config.toml
d_mlp = 256
warmup_steps = 200
seq_len = 512
Each number is 500 + 50 x the weight over its row's rms, rounded and kept within 0 to 999. Layers, rows and columns count from 0. Numbers have three digits each. The size before them is the row's rms in percent of the matrix's.

# layer 14 attention query, 64x96, rms 0.0934, rows 0-63, columns 0-31
123:570563525537468366518465491484501540506448439503519577526477600529476526444516565561518541434421
099:424592431559528518501524560518524517462503490482517507478499549448541619571478488542471532458578
091:418482422550545554532636445518568434502511523530493528494460547480504503523515558437457563553548
097:498461465493486542485520460467419523439562497445479402561498505517542446554468514461561428465489
102:494552529519600490458558500478576516478534532504499543492381504484445447506454556514490598538457
089:439530395482445573466463451453491462530550483509591459513439557537487329549476470482414391497490
108:512508503550469479471458501411426621529448519474525550552518502486505510604499527477461482489487
108:544459458477456607452561496568433422513490561519479456404486477484570456581470578482413488546535
117:336504505467583517457448488579475399543557517540542381487501448442513551513524521501525575520437
132:519426472471525539477577543527489498418516459485479441470390557397569528492483561536517522485529
112:466534471471450557505626509419465511484457445502417471512544529466456576605621462637530509485515
107:427597368432472427503445460439528484453474521484536539444440518532504528441468571464530464390452
110:532478398480550496550536440501469475471480535469408476546478500494481521531424533535548421546612
096:495466575534546537478644433492487550467473472523411467442523489513479468528514485408537545421485
106:526568588519418523463483524533532558488505420441528477515459571434592470518514394530501533521428
108:458567544518465617594351422474492478433486511526528495516540515419521569614501580529518564585475
111:482414490418513527452525527495412464472461429493410452496495508483547469469457523372535443493554
095:503533392565513494486556525569532440445479389490418399420373508432516488530588513517506486468562
107:546496396483467537448470482572566453542460557457521478388407521376466478586541555585436508506454
096:429544549527489479559501466472506514468497555574432568481476466578528479453478375423476402488513
101:493521428559595536477473593498476488439551505542408430462488481501544557515521547588541499517512
097:511472466482445428459499524545381592485439561430562444566461482461428594510396485598539456477466
097:520535390487580581461511464499471479477460542538503541474529494564480515503482483512639431510525
110:534452510447581423594467470455572444489460478543626445514511421549496517514490418389466628550462
105:457529460415559432506546554514520504508535456476500568440463528493547495527542532510471505467533
101:548464422552462562440515531502492549472517495522455477487425557426536555468466519606551541516525
105:571401539538514457457495453423432478462420462454491438514405568431536468581560450423482519417505
103:504573441412525530417448567530487545442411453512453584500523453466533511508476531393556542510492
108:512457594519483462584500626520558546557516521447501539461492465509572554443577520398522481465399
119:420513459465474562586525479606457402483467431532427474507594469521514432574511451479464605583583
103:566522462472582414469455424522523491545490521500458544552481587472486453514550577589561556524526
101:525432440450556543458570537483468504519488489462505578521466503508574512567500381541506492589518
077:519526518515482530491573633560459486519449494512633523455558411514579464454409497514492475593484
065:467498470406476505554450449461522523412525581526400437520530607506407542577526536455464500460534
070:444478443534507493556517401544503478417514570596454466500460513513451598566491483480507573409555
087:535614538490409423485422531462547511590383417515471462472557491545512431420586474479451466540479
102:496650489465496510469458494486469463534422484461482664490521580509572496528566468498524524521468
082:494522600573402483426447582440512535459539494493550538515439511513486553542468527530469542518475
102:444527471537577559434506501490442452478638517492554578525456462536532552541487531500563560574604
104:590499467507495500442542486471485417455529583463547530437530494430507526520374501570494548553527
102:583493603537480496451456504437492472456481493505610521544520502505552479493510524506424485650571
099:430623551553509552480467539503481575506420460462548489532465477547525472430521404581378575547474
087:565459480436454507484548481482512389463527520482551483449560519581541481486465598523526463538559
099:437521479453547545534553563459427533524495522544537531566432444530553551446541393548488527519480
111:511491495493494550418557435492433464476576599470484510517530518453620614583471539451535505474447
096:408509557417483523545430518514447435592529540470429458544501500477474465464467498526544479404549
095:534509427498501536538547540594484447438516495443442550489490488525537400412494519574470424527447
102:516503403579496540551495526521462468516466532535490533545510437426594541437477457494512459489516
076:516436490546491503488530415519450558451509525538437489497567436544502473554544508505506485549527
070:533401503462397501515555345523464460495513518500490543499499523543512447469508445568514542518453
073:470549450474480559533523383529484442441496539449538552467457558483481586540485475517524554479431
081:498525534536507418476481516485521507506497492611496510590477431488423473468527514465470471496543
099:536582535463471477502499575528571547542385478494469511517517452434526421460547497503474402509526
115:473557423518562608421601507530451402455562519456510544515481523472543557513409527543548579494486
107:540392494477489554454576497497446528412433544506526549500569542484482606621526481520504547466477
096:466477417444469411515432479539429479459515514538521524503558497460580523559440504537539534498489
092:517422493524506575474549501402436502424518487507533474464515523506596526470511492533534527483512
103:457510456505486460556579585608481504496459500501432495424440522504522470464504522466590470393464
101:536555494583384535610503569611538492486419521390430544488515508525512456602465510500473500404437
087:512599510540560524437478535471542526428420459574504506482493549394547436507515497516487567556525
098:524428532522559464554485471467473498382579436497567535490442423472477500500498513470481530564582
105:460470493434514495572540416526445538448424477580407403502551504433430588585508470532496497478436
099:549457525405456356530478414573529488509411500573461513553519528560466512520558491497482490521494
104:402438496451523504529474545575508548481503452549433504543512472510459503477495549467611462439564
# layer 14 attention key, 64x96, rms 0.094, rows 0-63, columns 0-31
094:434434507517411526546555539505579477537513559551405440424498442493406440526517444589313460512542
094:409428460540482603531547447407473517505493495512421431445468425492509385484470519617449517489528
114:487476459490419518483531561385523513472446435588426416544505530481454439556478484550480534385554
085:449562479482496573433488404455468575549530422421546570525516485389520490513516515484428512432490
104:496474450532492519501462620464516487565506523565559561580469481451420566593486378548426423539522
098:475563543527462535514504598509515551540398485523489472492542488501531521565476551558531524472498
098:475535593490440431461537430513571501466482549554509522533432503422500552547551421488488577494465
111:546575518536514458390458506538545528528509519511388489480537505557561585538443478551446431452487
118:451470556554615613493414491512543495507484429585408497553453474482444510504467487561514465460555
124:452429457445426417524499458471425493473511445563438513491535574464506476574562528476461539443522
102:503341555592549518506423495541558473434506482494572476516433456531584535405419492531550472528505
104:574562517378470506493496562528553484525527538599467468402483516462473449486532504434434501559525
114:517559487519514475493540558575551472473468565601519513401545381466476490453578471570390483491503
106:495507459613421471554498528533477371471500627479449436533447535485458495540458465525461464557438
107:466465480569535488544488570457538516468430437454496521567514420467483488493553496456602461391530
099:565650447575535511552508476467470522499458598417497502606507498472460498485497499512525495425491
078:554432554495520418500417474504491563622502459542459588484484525537481499395590519444467533519471
089:597383529482509525460436446438426523580566469526622497519473516503576517589505478533540468513494
100:545554553543546504498536479488472486415452417472473506489520567499491433474422476501567471501462
104:489550525574464535375538513495557479513513558554541481506498476456420521544379542574514499623489
111:543390454365518523430511464470403491581504456540526525492442522508542557498517575471527510552531
097:528485483483481613449530551484471486457544462584511549486471568466529400472561478507577481429465
108:557641499474529511505463632489488497498491493477471493413467564453546622482446530445536466536498
092:531403470503500460455479469586517542594567488433502597434456512516482463500393533542402395429436
125:556418506549472424514442529486515523480526466546522520484505473561473459538414523472592484578441
146:480561486547445450517497538505590512529496556481521526531568397559373505464463457514482529523499
107:415501556602513499561483444565584557543447493474407520487464558518445510513560542601426407610538
109:553534578484478486530492511548554570568464499534416496442510530504406387514453460553490399538442
105:536490463525478483597483424442481483467507453530479489496653546615527532445477467488536411461504
109:481415511491524498523506498470503509489433563573513476514483501459571544559399444551551484491424
109:524485521452468573660547505479446507467542512507491481437423530456496530492558521539406468563453
105:634474543480364520425526536429578475505380526442471426491532478499423546471538481497504475432532
076:416448558462499432433564510494451477568433466485461552506461495494538507443506412482483485428573
065:480522633564442478512347417579594429421469482546502457452570465459409479488558596492527466442521
064:470427527548603556502424475505574484521404508579514504471503470497438552427494530469475414555499
093:577612518439451530454534591466495471469538463397492512474449529579512511502412501570455540484479
080:526508658464410492441549411570415499470519566470555482457550412492487572502528534560500529500538
099:488592455458550519550495549461543549628397517508508528551456460498473511513492557470502401490432
119:513519531411537538588505462511578498515452547546411544613516466525428520494525505456470475485507
122:508486459513511658585466501478575538547374561504486479563510522440508497464518502466556396449498
110:466581476537539502616551531509555514450481508537491430599494547479534452490518462550519489479534
098:516418601453517539427528454402428528432510506452509544530473517427506467625500532521523468497543
099:536482483570553523536457420516384549606499530497531448536514489464498440549641466411449425459460
089:604502528588490472489470497501608492528503570551425449506547485500468502543467581494469527499544
105:492570511529533412576415420473494456554492550528494581492496475591472503434484452523576516507518
096:440399541468469406469471444446447488452556522579571419565485525490515519479500494457470465563621
088:450448531495501460485522438506448499534453497417534495502469533596506507606534525527518530511557
098:570452579539467470471539527503454555437553518476544567561493557525443574554402506378427528489461
071:547573468510499463492511513421509547450534442520497473472503513457507444494454496550393501433444
068:496545580463559576466570510490481495587442469455527485477470538469454506462505399508587501532584
067:441424502494519515486599460474498494514540577460463483524516474510489482487525454507597467462531
066:448590335554492518469388568423490526466529441564496516478505485532443479459486526588524480507494
113:502543532464445444425501547454462468487515484474574454470533500554523493520453519463404524533548
092:454338488478558587572476441494526574438460559507472511545520520498501481565537537472540480492483
077:440494470524574575478540539495498542529439445512491586547454444510563543483581574496555512513463
087:477424530457614539438486600515503518424481534439476540523507551553513461438468441477487574486517
127:555588426455518541600476592508510537489427524552480480550410526448525502490584452515556451500477
104:466453529437521466485496497490520494506529443553459408533503496463533565564462613503550553497518
097:495557527521467474465468523475474503518457539575466499534468611471480520441447512444527480641472
096:512533488595397570470530484493585584489394469529488458476507466559445566641486498465537453442512
089:512526479475525560504436664463524570607505552479489454563549492581546453419538515495511539512419
102:541485477549497475447590515483511413489474428471461505462439488536472479482475492532401454434500
098:469430482534485487533549503467425433544519466509417445488487533493464546599539479550547486512457
097:495524513433589453469527480439443456458533480437536488513489459498630542517451549461459569518409
# layer 14 attention value, 64x96, rms 0.105, rows 0-63, columns 0-31
111:439435521472488490452444501548580503452466496605526488484468447473449436592545444569595495527570
103:545545464443398533539455465563524485466420511499500509499587542554521472490659441617375449494549
103:403410478427577406510467453422484541464509580525482511520513484574537502592501406540479461451567
095:513457478477469607506473568455547491556465547594483528616621432551517480560510465502484468513630
094:500491488540507477500458527535498499462491508467483432471373431396531404506482507456445606674551
099:443555451515486560422565495470458530505536562495425507528399561556392525488545529511506389574548
095:529510447484581543540488421536497521537429428524568485513478442520506475501514534392484578536420
131:439557475505498466471414566538514502468469466538501526495532402428444533473471463444449513569431
115:462444493627508570531529537453551389589566481426566560574495441492488590486544561496504540575517
100:453501497524577534451622487464510521539403558494523517493487435593499541486530510582535430568624
115:505520443579613489552348464507535493474477466543610538428584506517588367515556398507501589516531
108:487450563530591486541467540518477558453520485428502466538529567561475505441517566465538492488553
097:594421448487530441485411570474461487358514515572501511517419434485513512458487435529480385384565
108:477397508504542537560484448452495512516554550482490585519466490593456471494576505443460408534607
128:506458451504398527449512571392475541560492476422536449561518554475418409470552478513442469514528
095:473484420523556512426540468411495519474519428514585566476416414451448519550546492512407445490500
097:478515538498535577514595508484592629553457532405515564506458426486506512512458506521548500560562
118:418480440535560582513529416511485525561537552442524581557463406498548527545483501507506443325414
127:510481541526580528556547579410492558454491549493571494538449494442479499476482466435481468514529
099:530555401466580491457422457533480438478475501514474523569479522608457537463452491498480476515494
118:545421559543511517631574436459509563498489533404468507462465566528513555489402511510525468538517
098:618566532505603540482441458525519501417585486549491531579486486528459448515495554534577495519441
087:557521426550580467416471458513466470485428511550517533528481528511530565523483467514418565508551
115:436548548435420445494453532512523485546498535535454473508473544471451466343427454527506450491527
091:349499510531519459472558532437501550433453424466442442548465501477497497409489579443536467507468
102:382593537457460456475436489556458480538539566466451425513405536513446526527551502472530515485455
115:459562454510475523464415466608488465494539476583436440494493510430433468438506562515505498539487
093:589495514556527577550485534408532426553468483450491584573484552538450500535528573400465439429499
099:428590529546472444513515481427510464467575484550512380534591462482585436533572446545433451467471
109:457505569590456509495533553509510468461472459531508391387561536552428397531455450508471502528454
097:438525501506439488497456477452387518470541511429475438495499534479529467465438455390527477434438
097:525435560544512601603474586439564571415493502468516414554461532515449509445399500497477527442478
105:476562479599490520538481443420476508546603522444501400495498398519496469395475414483475478529457
098:465497417521568489482451543423484463529564505412418528528455561416434378448505421486500554513471
081:497458473419479479423495527429544469536503568474518441505496485522452510577474556513474459511563
090:508506437502502551468606605419481537465468457512512401440418517464427477516474496500495492523518
104:507554508534504523496415579597541486424539550476449417380438466479538453487518570496445513556453
095:536536486469421438567448458478474531391545600493491413457482485521532548438448408478515546403495
082:581461507423541520514470409530523441354400523574457537443496565507535517518527532454434537464575
097:404495398595541536489531574421544508529566587471500486547465532511416479442499455427513532549561
097:483438471542559483484503572472481621497557494457498488500465421563515457414519386495398440507396
089:503539479481462551505541422534532495489424492535519497424550560400541485583420496590527496552508
098:477464472465507479469526467490518555464464535597491554519517489557462508539483580543589468468522
093:484442549374533511440374497535483544463515526520501469546492430518555435497478459498529477511495
099:517533450568534382474525473476516570510532439557593570501448545470511548554546458535589489423544
082:505536593522517584443511496409500528461580489512468542499497569357537561441417553483541452473457
095:490511573448579470418497442542463506528556528522524458621503398529442505438512503492462500428521
097:498502484553466554545415407500494380543472512551465467473510535518508602561441495498540510565609
086:415514571510473531540493504454451580484498522477538559531483368546470452612559501470483475505499
091:446548495451464495567421434533450532429451502497556532467499483478532416532501421492385427522417
122:539522510475402519513532505399531430541478410482431407466559489528497568552513442553515422558532
076:571511418420624527478468505440492469460485497416551552424540473484449562504491525601548465459461
103:401508440520515503430557567530426518466511488448432575534562500537489478591538497587557431597493
098:502535471556462587473582615457500458505523492459523526564467512516449463462488491517497405493474
096:508448543523471441580389479513486523555436552517628420500377524526495480551581531401465629494521
087:569469541435456401455474468482510577512438501502576504422523472450476528446524462616537467556460
090:459498494443499507510549459512496467486520488424497514461448432485551531671507581569543489534538
096:461453527511435501509440578488474572439507550508404463513547470500488395522537423500384480513441
097:410526539475576554492427517407495461505570439511497450517478438458479427493392497537554472532466
095:423459396605487480437529517455449478561517434527523544596412502480472530410531473554573461442594
086:508545498526454519451584544483440526504468388447445549510471470518479573620500450496516451498483
086:416556579534553458487469485477512566496505440504490582502433519508454487485493516460571455503495
101:372499573621445511428524504403522480483567486452548519635438464535490416486518446468454451452509
088:540452579505524429488471446507420549546473536446423445551486530631543432546535549450479550541511
# layer 14 attention output (transposed), 64x96, rms 0.201, rows 0-63, columns 0-31
106:538548569501520499570477503544509435487390543472480558603554502445522536512491541562528483559553
100:552546488532466607476437512548534485487441459416386470427516536549483477480569495460485481545476
104:512570478494545469540337454460471511541551519526576554484546471456435498519511549420524486496522
090:581505527533462475608390531456587511529491474462499551517537522470532633503522492586497535527529
098:576457484482519573473529578544454537499493641527539410488517539491515511544504458527487531466387
104:440481474487416453540472553485516547524569511535506556515517532628576491485571540561430469516447
096:527560559423495564603540449487489554416488459529526433461503490464472449602513508537529471442439
109:458466574540475514503570541487464547501545543465491490457452479462542513440529473572517522501514
110:446456473495426523535414568620448464488514518488504447506482482490504488481469585568488504497478
092:519524512478540541436482442557482482617498494484522549533541475457538525465461551551465501592556
103:555522512486554563465303494476518529418473447487528522456453521452485563557458431563500531501533
104:399593420474499410535445494565589498506570417474529485382536460482530495503481487501501517509493
095:539520460518553450550407475578545533521468525534509548457508493635362482448490501496494447469472
107:459438529502506555606499488488468418557425449523519548494432466560575475498532508517531503540577
112:483405515489529548564445560481516393503556524462514502456466540548499500470602615529521479563514
093:533517451508442590369506464408438481476586573453563546450496454491399492504477565503434449589520
098:465542491488517523417486486625496514570597487527565581530554441490521432422499503485508462439500
110:508469474469521489522598497500425481501424511511412589458469517479522493460532515528570448502536
123:581526445549566434517527530463546498527495471485468579454506468556492448451483553425496468469499
107:506464502487478493410539544514437531574524544493467442587615547493496430524503575633524549490545
107:527404447468463444503503431512449495505491497460447600492474527550587449390451498421442515404491
096:543484539465492472474487471437502544410434531488470552403534495536462467575431504502537560569475
090:499529399476505510438430446507599535455449428452490491450553570444546483516501517469517496581523
110:437378504619503547457547499541534553591580489493504475520584459511485384410421491514482533512484
089:410502439447600460473534538518532434500652474565483492533546483428442500503488598421548495532445
094:389440495486580469532512439531440434556550545539571499622496454633509499493569581531506563536437
103:484471395449579504525563431559484528518475436551497425495563437556414505468486427577521473467555
092:432395583416419538502511487462541409500509459493514574392579551519542457384523569521511488605529
099:431556514511529492403488508431500504534464513584484511385553519534426542530497484492505447449504
102:440550628557488509466482504471556410474474594491504423534562487512532529487529488509427500501482
100:474460476479476480569508519548467456490410507630453578509521606522519483510500511419508475440449
095:497512454517443532506524483503549493462529575503545483389523548539432454429464498503489514405408
105:529480567491491515504468584475433547569525524514489447544527486500559445459505533523485578418408
110:495535592493458532400549450540540472558567471498488463603496462468560493479482503540506508492548
085:586487438458516504491475504547560503517483484523420566437551502508464491474575451369497435458539
094:509504475505548528585495406516424577489500425471534492621461425538533647498489477401434435523481
098:506446526503454462578535476538514457568485513547506505537526548549501514457553422422495455391533
105:491499490521429485556596544488474423474525585531471551510476602455535387543505597510545439436492
082:519507488508485394584599485551557426510414500531509519487605484514491578507568527474477493567577
100:523514584608506528426581581475465475505516473396479439577488508466488389552439446457535472482487
098:500499511582461556467403545442533517568560563497552502543552514522501337532438495525436583430544
097:441521500462494476540496399540493404448478506583423584477515502574523598555485538504564557526513
103:506586454480540461502453508527490460546472491484436638520535527460466593451452582499483477504579
101:510477486464466454505409530465440485472423576500491580417487516458414499470496551497421516566446
098:618465465518574546438499486522538473465519574466550494512476432468467560546472538479515493622532
089:464500590442523502507561523485442489521535450560443447538496465573513484474407492547486465477544
092:530579574472491423395389548544562517460365502465486447547409441493509477537522507453479484496515
098:531490513466502481575627500548535453428464520466465487453487520470494513484508520519678505530470
093:475496534457435496468449524549567485423480447380555486420509527450572456599435535584528627470433
090:461540503515467499493358464580453485598491517530512471503601521538477577481515489535413560505469
123:487529477491513477630522520511491524497519420499462426521458443515505489527568506465502477465452
086:621434525392464408557448440498502493538495410552593488454481426520528509511461489506586533549590
110:494532495555564524445384474509568544456551486558479426522452483495382531555476453537534598495504
096:555435521556532478461562586389523550478554448429577519533522502553500472463473463543448511524558
105:515612520536401515537480464520489492515472519438520491450491572482562529543480449561454494487493
092:517406509522628555487465470504432530491482510540515475552625474498506575565479487538520470592519
096:499515409434460483589513487541586522441578526423511496452514430500481486579458477501533563476552
105:493488431563454492450398502434503512547476442452521597516502577504515532489514504474473540446502
099:474495561508497515520408538458451543518505376490555495517424457439537501474525519507499531517535
102:519517472557500492419553464434599522427479532471475547466481460449470436526469527489489552477472
087:454499476469581539601474467401602597515482510535517463544525479498467512562575409494579443462406
097:495490540506501565438401488508485644530505437512478503463491389520579458504478520546503521521512
102:509519515559458533421523584499518532468540512503507511448568520502476448541422446527430461451439
101:485567509532464517388364425568521435474512566511501560494571528420522471458437471539534469491488
# layer 14 MLP gate, 256x96, rms 0.222, rows 0-51, columns 0-31
107:493503423467552477565543421437475515404559552554371468474496502399595397501439451475455530449501
096:461513455578502495501471408516506505534547517532613494474536510452514539469580535497504559412456
095:481603505492550480464544564420568496468478475444546497539489500575513507491500517485538478550567
104:479515433493537502535446498436548401411545491434530555484532600466586479524485500398517402500548
101:533492467479546441487532509410481541497528426465547559538468442477465467492558644487601456589485
100:581518483493559534494419530607480461503593521553462572574485533419548528472431480523544455461355
092:496460436500548522501497457526402559553521563471538457546513478408429553450535486524523427545463
095:434532596559475464375506544516452548530513551470498464503495423558538543488463506558425562569510
101:615500519402545454538521547501512555492497453504543547469434540477492501545518495545570477609433
105:504462512569532461567476456438520453542506508513448503543482556514412485372435465517483485545479
092:472403550578519463544569488458535452526479527630524505509374541447600506449560578452509437507521
106:461485424486481597438565446429440431457525501484480520421476481556520408413534439547605439529566
110:561473598421456452485533495449501587525423509556417522556491479483497520499482477561548616429543
100:624503466447556454462524411434373541499451492594524546432530453536481577435461399542572533443544
106:570490420483460393565596446458458441430521430513496441570428497485556505456467438513611568484561
086:430536556552522559504573420507536546482446531410520406541509505545461540500538452490509443404503
101:488458501510598461508432502536493532524583598491601565479486460528488576550460546489553540445465
103:513525525540471496445545538505496479445577517521447556470574507477488475475491482441492452527520
094:425555518501462460513520490396452531514557507418546476501510476542518484530451461469460468433421
099:467379471526481486525522508569521502439448498572456412509537548513419441433539450441487468561559
104:532461472523560527526540449487460541533526571404450444554487453537499495623471556502538570478491
097:551491510458541445511517547411416521504496523460520506499476382536607474519530580568475492504456
095:424492510442411431526445458561459548524519441505614413575516505414496451552503522459349463563493
096:473452375514480565439501493584524456497556509522548520505420515531535408508578541436440440565605
104:560504446524565528472507586482463520534420510540441546558502451385555512565480515501554483471412
106:591507503595511501504520488536458587436483489548464455483428506475588517558561568420457566470573
094:493473493529425455493492405439612565451504480516537454429514468448412458444595531474501433496537
100:451533527523451635431497526515519502543406564498466561434476551575480585485439541487565501483455
092:535556587569412590535419509478489439486532523498481485469562582538457469409486486543509529515479
095:466506545545501628593500384537520465492581480498518550515494569456423505501493566515559493539524
105:497528477500569506520474494506521450638436423452524540563520530560530552563526463549568546535589
104:508462454425515460496575497544482456478509460442482480549431487513544545438549569522475499483518
103:505459476483376552500507474567486408525459418496463477484527585440458534477492520455415558540550
101:480500484537471471575458540525430548439503493502522490470510425412510549393467490521520457557471
094:543528416466589498481500428475408453507458379564507550514509387471446426558494445516528539531578
099:500541480540478545565543474522463492409605530406518506587598503562530479391455496491492539518515
102:533528500427472512515436605537559540428498451543536436438534496467534507549483439485568573492468
096:523522493508476449487512497480522454617388519530452429538558491477453481535525445557520477547433
091:485424549454482573551537532520540539466550577438431431567558550456510560486464439498547431437560
105:456528458464456516556465479538490498509413460503526577459495522381589508516462431480465447453454
101:435426514572542527559470536487654448473492538456520442433465533501492420479565466579553559570572
099:515511513520516537549448494452509475557586527634554506523448507424549480553446569494514420575444
105:490546557502523454470458585482525467538536444477545509523497506415533503437510534554543521547435
101:582529496391538433600502417505512414442504463528554535462470558435457542513498563456506462482475
099:481467493438540453527516533445494531497525622575426543554635587536519490527451465480449529530493
106:492508529538507557546384431475523503535521534409534548475535517490560482523490571453462497420536
111:475442589505467549521496466540574507500523577450586476396472502455516528472568530501615484498468
094:531557425529534540596504443538479537496510467499479511529572484442533493497465486494500492476406
100:461578528560468554505488441548439467556491475604554477487564469481497485498565526513490541454441
097:475551448406514414478435472534507467463473506524479479481456562469439470532517576437538473587529
096:574498514482480538532538431473479558513512485427508496491629445456558474461485476416481575462500
099:465451567428561522530495451524459510488440504505512517491509533545491535528415437514623583563543
# layer 14 MLP up, 256x96, rms 0.216, rows 0-51, columns 0-31
103:530465583440529524455556399504501588485510484567436486494586384503501537524525436460477502385463
093:477552485554554571535428516451512418490455434423480497490506433427537430556441398510537609504481
100:499469538468554484475567405523516565596515531561542476463442478452577528499485576615583466527544
101:431531463442450407502537472466436592512482555522495534571479441572558493524464493594469526569570
105:506489531503443536473505566465435514468538469506429520530559574524517489517495433491507544481488
101:428469497435521543541380509503523487505481498471534569545452440558549484509529531632403444467458
091:518512518622524611521403530472499474509619549575546477469478503438475491547532501559512556516508
099:473387366543397501542492474559513506461462496455428539521500495473481480474470434486494574489494
097:448436448550485508507563461500495446428592478530475523558451513456441492549585431438485534473536
116:497600400546425478487534582459483518583452442429545526512480523465571587507513332496480483533517
098:486546503542477437452587493501517414509535385503487611543439534485501544396483577391498511605545
102:533341508534587517547493541551549504372506440474498476533466453550470456453360521443444523507450
110:422519517447543566363575527507508600494446390472595550549476527497431564559571486548541466438559
092:538461531557548536518464384517570573472524558565464590500480458474512505563583425505389429463446
110:430514454506522433423469531478480478435449588524550598574490450458471484417455483458516446450500
115:524522504537495494539444515550544500504507532601461481574589452523500489516587430428562424532453
098:506482583461426490467444469471437562473533561576472461413536437586524469527437407520547488501537
100:548472527445456493493484486475613621485518451491492477497539423404480455508483554561471522497571
097:511513437522596535547455489440549439561485428555490467588541556462493488522530497479540474574498
104:548539486441500458405555511489591395477535505491486477481409474430616438442445518544532475503531
098:613459551622507408538438405430463468456510576518513484500568523521574546473539462466517499493530
100:531365494528642508543474511533515533517483496488498432554558510520537508469493497494472563464611
100:526514482474455416535408566482435591504450538523528471541472449550525556471465498562675469460466
096:541436573505528566498438498511431441438520504547563410503546455573553488559472493522546534504636
088:498612463478498526543533436600502475481503491600498371534480573572475531578487486521491476467469
103:580566501494528561528513458474490574518433440464559539515437539465496559375518481476545529493531
099:584457452448496495493538556497503489464480490517513459478423460529471537394546437416436608538467
106:512446490504489504529508489493529493442474523471487363497486522481542488437566557517506489508480
100:433392470491516473442567527499439467519470479422545559535493514482541465414456445490548473485572
096:546435495481457480476488474500532452380531561444513504399538529483551491499501503483473556536429
089:448441475617503523555498599527481548442515456320551381549552528509459520505494524604442552455525
096:540506477446462515547515533521552507514473468436495461581438524488465492503536424483493487483426
106:495514502484446554470599567507481663500545565474377491433481513464600454487522509442578550510478
099:540471475528491620560526581434502489553512459551428598519530465556596535507501439501530472549578
091:555428449570525508472524442558553514461499466489523465561480443462469483427498586488480487603498
091:594412552506522433521430454402468467523503504551421539586518581489520536491504420530506488462532
099:487494555510459530580463616435547430485442473431520396513481447469506585426457469494494508525497
104:524468536453499403428444490521534505463479480549478499544544617499517501481485577480461445480489
083:530553543519503484472489498513486610463434435483456496401567400494420542555513555513491541542510
099:597467465425458506512434389546549540368518518503543529497480538587431535610510485522503539504516
097:488498556517434448533487520421467476511418468557434439545441504586552448560436510460513502482493
105:485494486446569490523489497478433427528468499488467463542454565496538486614582505473581528510513
091:553445510545459485478533464470431509513523550475425493416384534481551502419516489553582528525454
099:519507510570549492448506520463542578494499521416459509466382523514474497448397442417502511492539
098:475478491552422521420470539582455575488370478456455508468539569464522503558497440460558441520572
102:507556667497492464507532474557512549464487506491446444489471560452564478554417514475560477440456
106:553538519528473500443526508464492471467438591541591462522536522541425507431507498463562574516483
086:574507483498597530437457506438508507447597505560518575520473481462566552485514480541420529426494
100:671509504548481485509602547517470494485516543533494562530494530544501508519409514411536565519403
099:601505475501481566584478508501539564492438568445504356448569548478451514534441550618517467374534
100:471519507553478434512457524512474523531561576499406486437497529501493470613452538409583494541512
096:493495467495506551545427537520471537477530534452439471463442379538464536469436491468558538519529
# layer 14 MLP down (transposed), 256x96, rms 0.215, rows 0-50, columns 0-31
094:490465445544609477474419535543461530553485417451487610492539434367510464480490456502515512526529
094:476569552508485490455522495551542465523536526494504583505493492594513468521567458557443463535486
098:473480559519543479547579427449470398512505468562419577479514410472436573452453522481405619476507
104:520556549450476539526555433420517443583424395440510530530449600546535468529458503529525498511603
111:517526552485488422513556582443531505468473473542447533575563481527588478448508565422532450564455
103:497598529527547550576476587536504514414568508516452522592469494511411480475411524516419519540452
091:438514496600530566456520525518511489479479532557498595446529515422498438590473438435475443527560
099:513495566467377512493458553627384523576597475547512495666433472512541526453471473504564529557506
096:525579497413521512502570496472438498378492568460481481507511635516582479496383468537551453442518
117:453508440527526440448611446483584469437477489403548506452472526465510566473634428528484480427509
096:508462515514454474447398592481533613491560462544577453476434458487441505504548534462486511569499
100:508492581523522515564489577559490489534482548506514494460515449476549513518448525486512528489466
106:513563477546492524420516457494469525410557536510632540558553442427478456555488422527552447522450
090:548506408533457544439550532459405506418555532500561469579489508464514545552420497485426555532499
109:506477486514419522543467505447501501578451478590521532483514584500370488458472499418385510485542
091:440455526458431514434416520501512496533470521432460591448523535494514481462396528473458535520508
098:497608528440447553587509564586474471513500471412439563522618484461487511448485469605531525484454
100:486602457487526493561468534526555530541520440479525529557471474463510457473520531644492420554556
103:621571499467581563517495507510498478516446534527379511384464462498477382427449518491487474567581
106:491447502504496473539486506517471493513438478520507395548532433449481504466435486469530547527581
095:521498504504439517465505532587547472560510512466560506544510502430409553441530553569553550424484
100:487434506531525481441404520603536459533503476469595509565509435492464464432516562501479513540515
093:531567477487536471496560452536547423567548442508508511483427496520576462495494514490516565517436
096:520442515494566524481368545496474548520518635502469508620523495501586568537456601512552442468488
096:487540352499467459447580565531551494554523479462504537481532534480531561488542485492555449591523
102:442407477489514558437524416451484470452449424545548529509395576502478496452415379535528443520505
095:537379498514502521480558501442500609433460479536502445576539504538486532542480553452485408441441
107:490459407500540533542502509465517468532557486463518453532458411501517508542556574533415416451510
102:472537581528442428463570436488536547471542478496469468540585533478492555499502472430420552560429
090:507469505534543516501509454499491513633392424481458461611432522515584579484469553524526462566521
097:480508568472494433417456427519440419619488490446417561420464513450481419532537445440543492478455
093:504439522443488514508411577403466490440445493546499495552532415467438571488451500508481458603517
107:525495509462560489528534496550468528409499519476498546417491474489501411472470404589573479438506
096:502566430559518451449453532579390565461568522525424504513507454382449493451420551472506475546465
097:516505534497529573489465495440512487510436465540505609504524476487419558464512592495553523507528
096:497431404473498540452507491543451500578532417519518404535478487566490529500560471518453426457480
091:537395494479500428490418563525437454540462406400501515626474528486518526383594470546417534431528
101:540528541534473544544510493506460478460424464461463501539614562473536495365460493511541431463433
094:584504413433506486486526543531494529449467472417487467578433568495547525394551446537447518557521
094:428551529468486550420376540476511485502568595494511565511449422492452552526539451474541485507539
092:488539441542510566424515521463529459496520474524482445500656432393457547496523520506548556488458
105:516567607483541506523494531434384459474458571472553451500624583462477459466489494507464561583487
102:483564569437519454566442493504513537512501410549556513558502510416512511521497584452489505515575
101:588468536516519438498553583544476636480516518447459496485430525476460471534426535456509444493461
098:492549485465468517586534498512548468433448435399494538485497406544479477538456461464434436520548
107:497592570500478499423519457486461550438557484498459495375560448567462450547538471524502586569467
093:428498449531563481551443482482465462447503529491466515575526467529518463544507484526447526546482
090:524487536438411497554494535518486549480569434511439422543505509422553553530519414531491451525457
096:529483445516480428423575523483456529564468500494499457435496516584489467521540475398492473489456
094:453523544432436433540440465568567488572491546551578472501524494479506520444515528505455476572501
107:563531440561657538484468473458454504515516496555482529501473473478345429528480508425445502499416